From a checkpoint of a small transformer trained on Wikipedia.
Size: 20 layers, MLP 1024 SwiGLU, vocabulary 8192.
Architecture: RMSNorm before each block, rotary positions, no biases in attention or MLP, embeddings untied during training, normalized queries and keys, local attention windows, gated attention, a norm inside the MLP.
Training: 1084M tokens, 8271 steps.
Each number is 50 + 15 x the weight over its row's rms, rounded and kept within 0 to 99. Layers, rows and columns count from 0. The size before them is the row's rms in percent of the matrix's.

# o: layer 14 attention output (transposed), 768x768, rms 0.153, rows 217-255, columns 480-511
# v: layer 14 attention value, 768x768, rms 0.169, rows 218-255, columns 480-511
# q: layer 14 attention query, 768x768, rms 0.146, rows 256-317, columns 480-511
# k: layer 14 attention key, 768x768, rms 0.147, rows 256-316, columns 480-511
o217 103:53 34 38 49 45 49 60 50 64 56 41 50 69 73 25 80 54 39 39 33 49 67 56 40 40 49 70 64 47 50 30 26
v218 108:66 66 83 64 66 20 69 22 75 71 49 32 60 50 63 89 40 10 42 48 51 49 35 17 37 37 40 34 74 29 40 72
o218 103:75 52 70 36 68 63 58 46 45 56 58 64 68 41 46 49 46 29 65 56 38 53 70 24 52 18 28 33 51 61 56 53
v219 114:57 54 14 93 51 54 59 52 26 46 61 58 73 40 51 47 56 61 26 33 68 85 56 25 74 41 73 61 55 55 64 61
o219 107:57 79 24 54 50 49 54 44 45 30 31 43 51 65 62 73 32 32 59 36 55 48 65 51 37 31 56 60 51 56 60 67
v220 112:41 30 66 56 66 54 63 47 38 65 61 67 48 64 37 72 59 51 45 51 67 40 71 46 52 38 36 56 65 56 41 57
o220 107:50 37 38 21 69 54 58 31 39 64 46 59 56 39 42 85 55 31 48 45 62 51 52 48 45 47 72 35 53 65 40 44
v221 112:33 49 62 67 72 56 33 77 64 49 66 83 63 29 49 90 71 42 90 44 57 38 47 35 38 53 39 52 48 39 52 43
o221 110:60 28 48 64 41 45 38 65 47 37 59 30 53 64 36 58 64 53 71 59 77 18 41 26 51 57 28 45 67 31 42 62
v222 110:50 44 34 28 28 44 75 58 54 20 41 61 61 47 37 56 62 37 39 37 49 53 57 20 45 43 47 27 62 69 74 46
o222 104:21 62 51 39 77 70 73 87 50 24 46 50 64 41 37 74 53 84 48 28 49 36 35 26 40 54 41 44 32 38 31 45
v223 108:50 67 44 65 37 40 17 51 28 72 56 42 48 49 59 64 66 38 79 50 13 33 47 45 38 44 46 07 50 44 45 64
o223 103:38 39 54 63 63 18 38 37 50 47 46 31 41 40 61 37 61 52 79 32 75 58 55 32 36 45 44 18 60 44 19 56
v224 110:59 74 75 69 39 38 70 57 50 43 40 45 28 41 77 50 42 66 32 35 41 44 97 47 44 41 62 28 45 47 40 57
o224 103:45 58 55 69 51 70 91 25 48 65 62 43 29 32 81 47 50 62 40 53 32 19 47 56 63 32 62 56 55 63 48 58
v225 109:26 61 28 74 62 28 53 69 17 65 99 62 33 57 39 73 51 72 45 37 28 33 43 51 22 74 38 29 33 61 53 45
o225 105:56 57 53 66 43 41 49 49 20 57 78 53 65 54 73 46 46 72 50 47 43 74 47 36 56 58 63 56 46 44 28 60
v226 112:37 36 67 37 29 51 42 70 51 69 51 53 41 25 79 76 64 62 49 67 52 42 49 48 35 57 62 65 28 62 41 65
o226 107:49 54 57 18 48 35 35 44 91 41 44 66 58 71 63 67 23 37 40 64 63 53 39 62 49 55 49 80 17 72 45 62
v227 111:64 34 56 43 42 59 35 75 67 60 27 67 51 42 57 50 74 45 50 37 30 67 44 25 54 68 19 79 39 40 07 46
o227 105:64 33 48 49 33 59 35 77 43 50 32 70 52 64 56 54 52 55 56 59 10 27 18 42 56 71 49 49 56 59 44 56
v228 111:54 46 55 48 49 56 58 55 38 51 70 60 61 63 53 52 77 37 68 35 49 54 71 34 39 70 23 33 34 66 60 56
o228 105:51 61 91 44 40 39 62 55 34 77 73 72 59 48 56 61 55 34 46 69 62 54 51 30 54 56 28 20 51 36 46 48
v229 111:39 41 65 44 48 45 64 56 49 52 64 58 47 70 35 66 40 52 87 77 57 77 80 60 71 51 49 38 62 53 63 38
o229 105:74 74 63 41 36 33 68 65 69 64 99 57 77 74 41 54 62 43 29 38 66 53 27 33 49 52 46 59 58 36 63 57
v230 108:65 53 71 37 56 59 33 37 37 28 54 43 23 26 20 50 41 72 22 33 37 60 51 74 72 46 17 59 50 48 41 38
o230 104:63 30 52 63 65 32 60 42 69 27 39 56 51 43 39 68 51 66 56 40 42 61 62 60 55 54 27 65 64 57 28 61
v231 112:31 37 51 23 39 58 37 23 49 91 77 59 75 73 41 72 31 75 53 55 58 49 56 72 18 54 73 46 45 67 38 62
o231 107:46 56 45 37 30 54 63 22 61 59 66 54 53 60 52 69 44 36 99 53 57 61 47 34 34 51 49 44 32 67 40 57
v232 112:34 45 60 62 54 47 46 50 86 48 62 38 61 58 50 59 51 77 23 44 40 45 29 76 31 45 54 68 60 58 48 46
o232 105:10 53 44 40 45 23 51 58 74 46 38 52 39 75 51 29 71 72 25 42 73 60 47 67 60 39 63 65 22 46 69 54
v233 110:64 57 48 67 36 54 68 16 43 42 36 53 56 57 41 54 67 63 71 44 61 38 70 53 46 88 16 46 61 52 31 41
o233 106:86 59 65 51 55 21 37 49 36 58 54 65 55 63 78 79 59 28 57 40 88 35 52 26 50 38 51 50 65 38 37 49
v234 112:45 40 73 40 35 48 51 80 47 39 60 72 44 61 61 24 46 67 49 43 36 65 68 52 30 57 64 42 52 65 44 62
o234 107:52 52 83 33 48 53 74 46 22 50 68 34 71 50 39 57 24 58 50 34 47 47 57 64 45 30 72 23 53 26 31 36
v235 112:47 68 58 47 42 53 36 59 56 60 49 40 55 79 29 38 55 68 38 48 50 32 38 61 51 53 48 34 67 48 38 29
o235 106:54 65 43 32 63 47 45 89 48 71 37 48 39 50 31 42 38 66 41 53 47 80 36 55 55 43 52 39 67 39 44 59
v236 108:43 52 42 65 47 49 33 64 85 24 52 39 55 48 59 55 82 55 85 76 57 53 51 40 49 60 45 28 72 53 33 51
o236 104:59 49 44 68 42 46 39 59 73 20 52 49 48 64 37 56 49 61 81 29 38 64 32 32 30 48 33 53 56 43 61 31
v237 113:44 46 58 36 39 45 47 32 43 27 55 33 50 50 56 51 47 66 50 25 69 49 50 48 57 54 41 50 57 29 42 46
o237 106:51 39 91 46 33 51 27 61 34 45 55 38 26 43 44 54 33 54 42 54 80 45 49 32 59 39 43 44 62 60 55 26
v238 108:46 46 50 49 62 57 66 77 57 42 66 70 48 39 48 27 58 59 66 61 72 30 44 30 31 66 69 58 58 44 55 59
o238 104:38 61 74 83 57 51 41 42 52 41 25 72 64 57 48 44 52 61 53 42 45 26 65 41 69 49 67 26 66 62 72 60
v239 112:38 56 43 52 59 40 53 68 41 40 50 65 67 50 63 82 45 65 52 44 51 53 69 52 38 40 32 38 60 21 42 53
o239 105:53 45 34 46 55 55 46 48 24 25 71 43 62 60 61 66 29 66 46 53 54 34 41 44 62 47 55 40 43 55 29 50
v240 114:32 52 54 51 75 45 49 52 59 36 40 48 55 41 54 24 43 67 53 58 67 62 77 56 58 56 33 68 27 09 47 40
o240 109:60 65 78 49 65 25 58 63 69 39 45 56 61 58 40 38 53 48 49 32 54 66 61 71 57 53 52 35 42 45 42 56
v241 110:10 53 83 60 49 55 57 44 49 50 31 46 50 18 28 35 41 40 57 51 41 25 53 54 33 42 42 56 67 32 36 77
o241 106:58 51 65 51 52 61 44 46 54 78 50 50 33 37 59 50 40 53 65 50 35 47 50 62 51 48 48 43 22 53 26 32
v242 109:37 81 73 17 62 62 46 73 62 61 43 59 35 46 44 39 49 36 48 48 71 50 64 31 30 34 68 19 63 56 56 43
o242 103:27 64 51 35 63 84 29 54 45 64 55 49 60 28 85 23 72 46 45 56 64 68 52 50 51 54 48 72 62 55 81 38
v243 106:47 33 63 66 54 31 62 56 35 64 48 57 16 70 67 55 44 26 44 16 61 25 30 45 47 48 72 44 47 35 63 28
o243 102:14 29 44 49 69 60 62 68 76 45 80 66 35 55 68 70 24 38 42 51 57 36 71 35 45 62 58 45 53 50 59 31
v244 111:48 68 38 32 40 72 51 51 38 63 29 67 39 50 78 49 56 38 72 36 53 68 50 50 45 45 54 66 62 41 45 18
o244 106:46 43 74 42 60 41 49 57 65 32 45 42 77 47 39 65 36 40 41 37 51 36 42 46 50 55 39 56 57 47 31 50
v245 113:26 80 44 64 47 46 48 52 66 53 60 49 45 70 38 62 56 41 65 47 62 32 51 40 56 47 32 52 13 54 33 60
o245 105:77 67 50 54 75 27 55 66 26 39 51 70 58 65 51 51 47 28 32 24 47 49 54 38 47 58 63 75 22 52 64 73
v246 109:67 84 47 58 53 66 35 53 66 31 78 43 74 42 48 38 66 53 64 26 39 40 41 51 54 59 63 84 73 52 68 64
o246 103:60 67 53 37 71 63 39 68 53 41 57 50 26 32 50 54 50 33 58 33 55 56 51 51 47 52 77 53 82 47 42 55
v247 110:45 53 50 36 64 60 54 49 34 50 57 50 16 46 62 40 67 51 69 55 80 42 44 37 69 69 50 64 55 83 18 77
o247 103:53 69 67 33 72 57 28 43 35 32 39 44 57 42 81 47 39 43 22 46 67 34 51 46 42 30 42 51 64 76 65 20
v248 113:46 03 63 53 56 37 53 30 26 38 29 24 57 56 89 62 61 72 55 66 33 57 49 63 49 40 33 58 35 82 50 83
o248 108:33 57 43 65 44 38 45 21 41 30 15 38 67 32 50 45 44 61 54 70 22 52 51 43 56 48 63 58 54 58 58 52
v249 111:64 34 66 76 58 54 50 60 57 56 45 62 63 09 43 54 56 56 59 65 59 30 39 64 34 58 65 76 30 32 85 40
o249 104:48 50 65 66 47 38 51 78 63 42 44 22 52 30 35 69 46 28 44 39 51 55 56 29 57 59 51 37 45 60 91 57
v250 109:59 46 55 37 47 66 56 37 65 53 69 66 71 33 37 45 51 65 48 73 51 31 58 61 45 41 63 37 53 34 55 36
o250 105:42 35 54 42 76 51 63 47 74 62 46 74 50 49 69 47 47 38 43 39 58 35 33 74 36 64 74 23 53 48 64 77
v251 108:25 30 29 36 55 49 81 59 40 27 38 47 55 35 15 59 58 67 54 73 37 48 60 44 53 58 60 40 70 40 67 51
o251 105:28 39 48 54 44 35 58 33 61 44 52 46 52 17 39 52 72 79 71 71 58 37 48 67 58 48 47 27 75 26 35 50
v252 109:32 41 37 41 52 55 60 52 47 38 76 56 56 22 60 28 47 51 72 56 58 71 72 35 55 63 49 42 45 43 69 57
o252 100:35 77 44 50 69 40 43 51 55 23 64 43 42 52 42 46 58 54 55 63 67 48 39 33 41 42 38 47 53 52 44 58
v253 113:40 60 51 49 53 52 41 53 47 53 70 51 42 33 85 46 66 60 73 40 40 54 34 36 53 51 38 62 47 50 35 54
o253 109:35 53 34 50 44 43 69 56 68 37 66 67 48 61 50 43 57 57 50 67 47 46 48 13 57 41 60 54 67 71 48 36
v254 114:62 57 60 51 59 47 44 42 24 52 54 61 70 56 55 69 07 39 60 17 64 66 41 22 37 52 63 77 50 38 41 23
o254 108:64 80 57 41 51 45 40 57 61 35 55 41 66 63 39 59 42 67 57 38 77 58 35 47 52 72 42 56 34 47 44 42
v255 110:71 40 33 57 39 76 35 56 48 08 53 65 56 45 51 38 64 30 65 59 58 33 38 29 29 40 28 58 44 53 53 46
o255 104:51 75 47 27 39 64 56 23 56 21 60 46 41 44 61 47 50 51 69 44 91 52 41 42 57 45 40 70 44 59 48 25
q256 098:44 59 50 58 50 38 47 40 56 55 55 33 53 33 47 77 42 68 56 49 26 51 99 42 37 57 54 56 57 83 56 63
k256 100:27 65 52 54 80 40 56 68 55 48 50 53 68 47 49 43 51 43 28 48 38 62 55 67 04 55 59 51 66 59 62 42
q257 093:45 45 64 36 58 60 34 54 58 64 54 52 68 62 53 41 55 31 38 49 73 35 45 73 52 31 39 40 50 40 52 36
k257 080:54 37 45 18 58 31 51 38 48 57 52 19 32 33 54 51 33 46 30 75 34 65 77 47 61 52 53 65 79 33 69 36
q258 085:63 49 43 60 54 72 65 76 12 25 51 69 58 30 52 44 56 51 57 53 24 64 51 31 40 73 60 75 51 34 33 61
k258 078:35 36 48 49 69 61 03 55 48 58 46 41 52 49 30 48 71 53 52 34 68 91 34 47 60 68 52 37 36 67 55 27
q259 091:56 45 34 50 56 49 45 42 65 75 51 56 45 34 62 40 45 68 36 39 32 48 82 27 25 82 58 58 33 73 72 69
k259 088:56 84 31 48 67 37 47 75 56 37 37 21 71 45 46 33 26 32 43 38 60 69 54 60 12 85 56 34 57 39 53 73
q260 085:50 79 34 35 58 14 49 58 52 37 90 51 41 37 47 61 01 61 50 50 59 37 66 43 38 56 65 41 65 46 51 66
k260 082:63 81 58 52 56 26 46 57 34 78 41 42 52 41 63 61 30 87 42 46 81 44 49 48 28 68 41 35 63 38 32 48
q261 092:52 53 61 45 48 59 43 39 59 42 52 46 75 80 56 50 56 52 30 21 67 76 07 76 79 22 48 68 35 18 44 29
k261 089:69 12 69 67 39 52 57 11 24 43 49 48 38 36 63 32 68 65 47 59 43 23 52 42 79 42 34 63 53 36 34 53
q262 081:69 43 46 62 34 51 34 52 22 68 51 42 50 54 55 47 87 24 44 43 38 62 75 56 33 59 57 70 43 45 54 30
k262 081:41 63 58 56 47 42 42 56 71 43 75 38 52 27 73 40 51 29 18 46 36 51 31 38 30 47 47 55 67 48 60 51
q263 093:49 49 38 55 57 60 67 48 39 44 49 38 28 32 36 44 51 84 80 43 65 55 71 32 56 69 70 50 34 61 40 74
k263 088:72 59 22 50 37 34 23 44 65 53 36 36 53 29 74 38 53 38 54 65 40 64 58 73 30 48 38 49 59 68 28 53
q264 091:59 42 69 54 56 56 45 44 27 50 46 19 43 62 32 70 54 36 51 50 63 71 24 76 57 42 41 65 39 42 50 54
k264 090:71 48 56 69 77 60 63 43 34 52 36 30 67 50 44 55 31 58 49 66 46 42 45 59 64 36 39 49 36 60 49 53
q265 088:60 42 28 56 57 59 39 53 21 30 59 51 56 69 38 16 42 55 38 66 61 60 46 44 35 67 57 33 40 55 51 46
k265 087:63 52 53 78 49 33 38 47 47 31 44 55 24 58 51 49 46 56 57 33 72 43 51 56 29 49 47 41 48 39 56 00
q266 100:46 34 41 35 35 26 54 64 47 29 41 46 47 81 47 66 33 57 56 67 45 51 46 18 55 58 54 40 66 85 62 57
k266 095:34 52 50 57 53 40 50 67 76 43 63 22 80 84 55 62 34 47 45 56 60 39 42 53 38 60 68 32 57 52 50 12
q267 095:45 68 55 44 52 20 67 35 36 42 41 25 42 60 53 47 35 32 13 56 54 50 38 74 42 38 80 35 66 37 55 57
k267 087:58 39 56 70 49 81 41 40 56 68 42 51 53 52 06 48 43 37 71 46 36 70 45 65 47 61 55 68 45 55 21 24
q268 093:39 49 38 55 55 71 43 53 47 65 55 77 51 63 48 54 49 52 38 41 64 39 33 32 51 49 52 19 76 54 60 58
k268 096:61 55 58 72 43 49 53 39 48 46 37 48 50 68 28 55 49 51 61 49 53 18 82 48 43 40 43 55 37 46 35 74
q269 097:48 49 38 38 58 61 29 53 59 51 60 60 23 61 65 51 58 67 66 34 49 40 34 75 65 71 51 55 63 25 23 70
k269 094:77 54 84 76 75 27 38 67 47 35 42 21 22 65 58 67 28 60 74 50 28 38 25 55 86 49 35 88 56 52 60 59
q270 094:42 54 43 65 78 49 57 39 49 43 50 50 36 47 43 46 62 63 62 49 67 49 84 59 32 79 36 37 34 35 53 61
k270 096:71 65 34 21 46 48 40 65 65 32 34 70 38 36 70 54 79 46 52 38 69 70 72 36 22 36 34 44 59 38 68 30
q271 105:49 66 33 62 69 59 35 48 42 55 57 85 43 40 42 51 57 35 64 52 43 59 73 36 69 22 41 58 50 61 56 40
k271 091:54 65 24 66 53 66 68 54 49 25 70 59 41 33 69 63 99 56 44 53 30 51 55 63 64 74 60 63 68 57 52 54
q272 095:30 62 21 57 35 47 47 56 57 60 45 58 24 47 79 52 66 51 46 31 60 33 86 61 50 55 50 49 52 78 39 22
k272 094:47 53 52 48 39 69 53 50 61 31 42 50 60 44 66 56 61 58 50 33 58 60 67 59 35 69 51 36 39 40 49 57
q273 092:53 57 34 45 47 47 51 44 39 43 57 72 54 74 47 72 52 41 40 64 00 54 68 39 62 73 21 48 41 52 73 60
k273 091:62 73 47 44 03 37 44 46 32 63 73 64 84 57 34 42 43 53 54 60 47 70 57 66 51 30 46 38 48 63 37 59
q274 095:28 58 53 42 23 28 50 72 63 55 54 53 65 60 68 54 41 42 53 46 68 33 47 53 18 40 38 26 79 68 44 68
k274 093:45 58 58 42 44 49 37 56 56 68 33 61 40 56 40 34 25 46 52 83 62 33 55 84 32 57 52 42 57 43 67 28
q275 098:33 61 61 23 70 45 14 53 39 35 75 53 73 23 55 55 57 43 36 22 49 72 56 37 46 58 76 70 62 58 54 52
k275 094:70 30 28 48 55 45 67 51 45 30 41 74 43 15 23 55 37 70 35 68 48 65 80 18 48 38 58 57 43 49 52 30
q276 101:50 54 42 53 74 23 68 60 86 33 59 53 53 53 38 37 37 24 48 55 23 39 53 42 33 51 26 29 34 49 76 38
k276 096:50 54 70 47 51 52 66 50 53 61 56 48 59 22 37 43 48 32 58 65 34 99 60 50 32 42 67 50 50 33 60 45
q277 099:39 30 31 52 38 75 38 48 49 53 47 46 48 43 54 36 49 61 42 35 23 38 78 70 37 55 37 56 60 69 64 40
k277 091:63 54 51 57 69 61 52 73 66 52 24 38 54 57 56 49 41 53 62 57 48 59 91 49 39 66 35 51 41 60 62 59
q278 091:35 62 15 28 56 50 60 70 25 46 75 42 60 41 65 67 44 51 61 62 31 75 67 50 51 67 60 55 40 66 56 47
k278 093:53 53 51 49 86 50 64 51 49 40 26 74 50 42 55 46 00 47 55 63 52 65 60 57 61 54 43 43 47 40 44 46
q279 093:46 32 47 49 41 51 65 30 37 36 60 45 53 55 57 31 63 35 36 77 37 43 51 60 52 35 67 95 66 63 40 37
k279 103:48 50 44 65 39 68 44 42 27 37 92 91 45 70 37 53 69 50 26 60 70 52 33 47 61 47 56 39 33 37 32 45
q280 104:58 63 64 56 39 66 48 16 77 67 50 47 56 48 27 56 51 61 57 28 17 43 28 72 42 64 44 63 63 30 39 43
k280 098:56 31 41 42 30 29 40 71 59 52 59 46 23 39 41 60 60 24 08 56 59 44 48 16 57 38 53 43 60 60 40 52
q281 101:45 32 30 52 54 95 65 52 33 63 41 52 40 47 68 70 48 66 33 37 44 51 69 48 25 58 52 68 21 46 64 37
k281 097:60 51 61 79 45 37 87 37 61 28 76 40 36 58 25 38 64 72 57 61 53 55 41 34 45 58 30 68 52 67 60 50
q282 103:61 49 56 23 49 39 51 45 60 61 51 73 24 41 72 68 44 62 39 22 51 59 66 40 71 52 34 55 79 55 46 45
k282 097:67 25 52 56 33 47 57 53 40 66 54 36 44 38 57 47 36 44 41 62 51 84 58 63 58 36 69 37 61 72 63 44
q283 105:62 43 35 59 22 57 51 33 36 28 43 48 17 41 45 42 64 57 65 24 45 64 46 57 64 26 40 42 81 26 59 63
k283 103:38 63 62 49 67 38 38 69 67 24 85 61 35 56 65 39 73 30 26 48 50 50 49 45 50 61 65 18 56 73 73 29
q284 095:37 48 62 42 51 47 46 54 58 68 25 44 56 71 24 57 64 32 38 64 48 46 17 60 35 31 72 38 54 59 58 57
k284 097:43 35 44 55 43 47 57 77 76 34 60 66 42 42 47 34 54 46 48 78 50 44 32 65 62 52 69 63 33 46 38 24
q285 113:66 36 64 34 64 58 69 68 49 63 53 54 68 64 71 39 60 37 11 57 53 21 16 51 54 47 37 50 62 13 29 75
k285 097:61 37 50 62 45 44 62 49 61 50 46 45 34 65 58 74 46 80 51 75 57 76 21 34 99 58 58 57 49 58 41 43
q286 104:74 44 52 40 74 48 45 52 44 63 54 73 53 78 50 33 49 56 48 59 38 75 37 34 34 51 31 49 42 32 61 89
k286 098:44 18 33 63 69 56 72 36 70 57 64 48 53 56 66 53 58 34 18 56 51 70 43 51 51 51 62 51 34 72 59 32
q287 099:00 49 56 52 45 54 47 53 52 54 77 44 48 68 44 37 32 39 31 70 45 53 26 70 53 41 41 58 61 62 45 60
k287 098:61 40 47 58 59 45 35 53 47 53 34 65 59 55 36 66 53 65 76 58 47 28 37 33 24 41 29 59 40 27 43 38
q288 108:55 52 35 43 46 44 46 35 35 51 47 38 46 66 47 41 34 42 43 33 60 53 33 68 27 63 43 49 64 73 54 14
k288 100:37 66 58 38 23 47 27 95 61 56 54 68 32 40 60 54 34 45 26 60 79 60 51 53 31 68 48 68 48 66 58 60
q289 121:66 51 20 69 30 43 72 37 41 48 54 40 55 59 75 58 51 57 51 53 51 71 51 54 36 53 58 53 33 43 38 40
k289 103:43 38 41 52 24 56 37 61 61 36 39 60 39 44 76 45 35 62 67 82 47 65 78 61 47 33 24 70 30 45 56 80
q290 102:55 61 58 49 66 44 58 54 48 49 47 63 77 41 31 26 52 66 40 73 12 24 51 38 44 83 52 50 59 74 31 79
k290 100:48 62 23 73 57 67 50 48 40 37 36 66 53 30 66 47 30 60 20 46 73 43 41 60 44 14 60 66 50 37 34 40
q291 108:49 21 54 55 32 70 30 55 43 55 38 11 41 57 54 14 60 38 60 34 47 42 38 50 26 34 32 52 48 25 49 21
k291 102:23 54 51 36 58 60 49 42 29 50 35 53 66 47 46 52 75 92 50 51 55 52 33 21 42 83 53 71 53 47 40 52
q292 113:48 39 48 46 69 43 19 41 43 57 24 56 51 24 28 69 32 43 45 54 25 64 51 24 49 51 78 53 42 65 44 43
k292 101:52 34 60 43 58 43 46 60 47 24 67 30 58 58 74 38 46 43 28 51 50 51 54 50 71 39 19 49 42 64 43 55
q293 120:51 29 50 55 50 70 65 55 41 60 43 63 51 70 48 49 31 59 49 35 56 49 55 49 77 11 48 51 27 63 54 31
k293 113:60 69 74 41 55 55 31 50 28 39 77 35 45 67 72 66 37 32 53 67 79 48 44 53 14 58 46 41 49 56 63 64
q294 109:31 42 52 65 52 67 45 31 71 70 64 55 69 67 68 25 46 79 42 58 74 68 62 66 55 81 53 74 24 25 52 53
k294 105:38 38 62 34 40 73 56 40 55 56 24 44 43 38 35 58 71 44 05 58 57 71 69 60 63 51 71 50 55 50 46 40
q295 106:37 51 71 46 24 62 66 57 36 56 37 70 44 64 56 29 41 56 17 43 66 26 38 38 37 79 41 52 31 54 49 37
k295 101:68 54 64 34 51 35 51 32 47 61 49 62 59 71 60 65 44 74 44 49 72 64 21 57 62 26 48 51 27 40 52 21
q296 106:57 54 39 38 30 60 32 45 42 63 37 42 38 58 53 41 55 54 42 51 88 27 41 45 48 43 65 61 86 32 61 64
k296 105:67 56 73 34 62 50 58 58 48 18 34 55 55 67 25 59 35 58 62 49 36 39 19 31 69 33 59 40 45 51 38 42
q297 112:31 76 54 43 32 79 33 63 46 26 79 30 57 82 61 61 61 51 34 48 31 21 61 34 46 25 52 79 61 67 44 52
k297 104:52 41 36 37 25 34 54 54 74 62 65 47 39 42 11 39 47 47 55 41 60 58 34 72 31 58 22 38 30 47 41 40
q298 103:53 51 42 22 59 39 45 45 48 34 45 56 40 75 29 55 53 39 32 62 57 85 52 62 42 54 25 51 50 46 67 40
k298 101:46 39 58 68 66 34 55 58 43 72 49 47 72 28 17 47 45 63 40 54 52 39 30 43 64 47 81 53 53 32 20 52
q299 111:05 79 45 58 53 60 63 51 71 66 78 39 65 39 52 36 16 55 36 55 34 73 70 48 55 35 58 73 58 27 32 66
k299 105:43 54 47 51 52 57 12 42 55 52 25 24 38 69 61 57 60 76 20 58 30 41 23 59 55 71 24 52 31 59 47 82
q300 108:61 68 46 23 41 18 56 22 72 63 63 73 36 46 52 26 57 30 27 48 45 44 51 44 41 66 66 65 46 42 42 52
k300 104:54 48 55 59 44 56 69 34 45 64 58 50 49 45 60 38 51 40 47 55 53 81 53 53 36 57 52 75 47 38 41 50
q301 106:61 27 42 40 63 52 67 55 68 45 62 47 54 40 36 36 44 55 61 44 17 66 47 50 53 61 45 37 61 63 53 48
k301 099:28 44 51 49 49 17 54 50 32 24 40 22 49 56 48 57 55 75 50 94 30 31 53 31 35 44 75 60 78 62 26 60
q302 105:50 32 40 56 46 29 71 36 48 65 40 34 28 40 60 45 59 61 55 82 67 43 40 41 42 38 36 49 14 62 37 64
k302 099:56 22 55 34 55 78 15 67 46 59 62 65 37 43 20 62 79 63 54 73 33 57 60 48 57 49 38 60 44 32 53 44
q303 107:48 19 35 41 19 45 33 55 53 61 42 49 51 44 62 86 49 42 51 30 58 48 43 59 51 42 54 59 82 51 41 36
k303 107:32 22 48 81 39 55 66 20 62 56 51 59 41 44 54 45 80 47 23 54 80 42 62 59 42 55 17 44 57 16 25 43
q304 109:45 35 33 55 50 55 53 23 55 70 25 31 32 87 49 34 48 53 51 55 35 46 55 44 62 58 58 31 44 64 38 75
k304 102:32 68 59 47 29 32 64 43 70 28 40 52 52 46 39 69 51 51 39 51 73 63 40 43 60 45 37 71 51 35 53 25
q305 109:59 39 50 66 57 50 28 49 57 48 38 58 67 57 38 38 54 25 60 85 65 57 51 24 30 66 47 34 34 40 72 37
k305 098:36 79 59 59 62 62 61 63 54 69 44 65 62 52 43 56 79 51 24 20 24 43 54 71 65 54 52 41 45 60 48 65
q306 111:46 48 46 49 48 28 64 21 48 71 38 50 61 59 25 41 44 62 62 67 51 37 29 54 52 71 51 48 60 40 46 46
k306 106:61 35 49 72 47 71 32 62 35 42 45 56 41 46 43 41 51 72 31 26 57 46 21 64 36 54 75 51 48 43 60 34
q307 107:50 56 44 37 34 72 39 30 58 60 53 72 61 41 44 49 42 43 56 47 38 15 51 42 43 37 42 57 36 35 53 32
k307 099:65 72 33 49 56 61 51 54 32 59 52 42 36 52 45 61 41 47 68 41 68 42 56 30 52 60 52 55 35 34 62 22
q308 103:39 62 70 36 78 47 43 54 24 58 39 57 31 59 46 52 48 62 29 66 62 32 66 55 44 49 46 70 44 43 65 54
k308 095:39 63 21 61 44 61 56 40 65 62 08 56 57 55 37 62 33 65 56 37 62 59 66 39 37 44 41 51 55 54 33 74
q309 108:17 23 29 35 41 65 72 44 41 38 85 40 51 54 19 35 49 35 35 51 50 67 51 56 43 28 21 42 56 61 53 83
k309 103:49 56 73 56 67 43 28 54 70 16 61 36 40 50 68 53 63 51 60 80 56 61 37 46 31 84 63 35 44 56 54 60
q310 108:58 58 38 40 50 54 64 50 63 71 27 42 47 15 54 70 51 59 32 99 63 31 43 48 61 43 33 45 59 35 41 49
k310 102:52 47 51 33 39 43 26 60 39 26 36 48 62 56 38 41 68 87 50 62 40 72 44 60 60 32 49 36 53 23 21 41
q311 107:76 27 52 72 20 51 60 80 51 37 48 57 41 56 56 48 61 31 58 71 35 70 32 50 40 42 61 28 71 28 60 34
k311 102:37 70 84 29 58 51 51 33 51 49 28 52 56 59 54 45 65 65 43 37 74 58 57 19 50 63 58 61 62 45 33 75
q312 111:36 49 45 48 46 34 49 38 66 46 41 38 76 75 49 32 57 39 38 39 56 35 37 35 11 59 52 14 34 17 63 78
k312 100:37 81 58 56 51 28 58 39 47 71 43 47 28 61 62 40 32 49 62 38 41 63 40 37 63 69 44 48 92 46 53 28
q313 104:56 72 69 50 57 49 51 49 40 54 37 39 20 40 42 22 56 38 62 55 60 73 53 58 45 41 40 60 41 46 76 65
k313 100:72 37 60 76 54 42 54 55 37 61 59 54 45 36 42 57 37 64 34 40 52 49 54 50 60 58 72 41 47 23 31 44
q314 103:54 54 51 57 46 55 44 49 48 52 77 57 62 42 56 61 64 61 46 51 37 53 49 56 45 69 55 54 51 34 54 65
k314 103:53 46 57 23 11 31 51 28 52 45 62 49 82 50 61 39 52 47 47 32 61 75 19 58 26 28 61 34 33 42 47 52
q315 107:44 29 44 78 70 46 65 41 55 50 37 28 60 61 61 43 61 47 41 68 30 29 57 43 53 49 39 41 54 55 41 24
k315 101:52 54 43 30 30 76 41 42 72 42 34 29 40 48 53 52 53 49 42 33 63 81 63 54 40 58 57 48 60 44 56 39
q316 106:42 28 53 52 34 69 41 62 49 53 49 41 47 49 27 67 45 52 70 75 41 48 28 46 70 31 43 63 29 49 55 73
k316 094:42 69 59 54 63 45 44 28 39 33 63 50 34 38 68 65 65 33 59 30 62 40 60 50 28 63 58 30 37 57 72 47
q317 109:29 22 27 29 61 38 62 63 39 57 51 16 58 73 61 60 64 75 43 23 50 33 57 55 19 70 79 40 41 52 30 54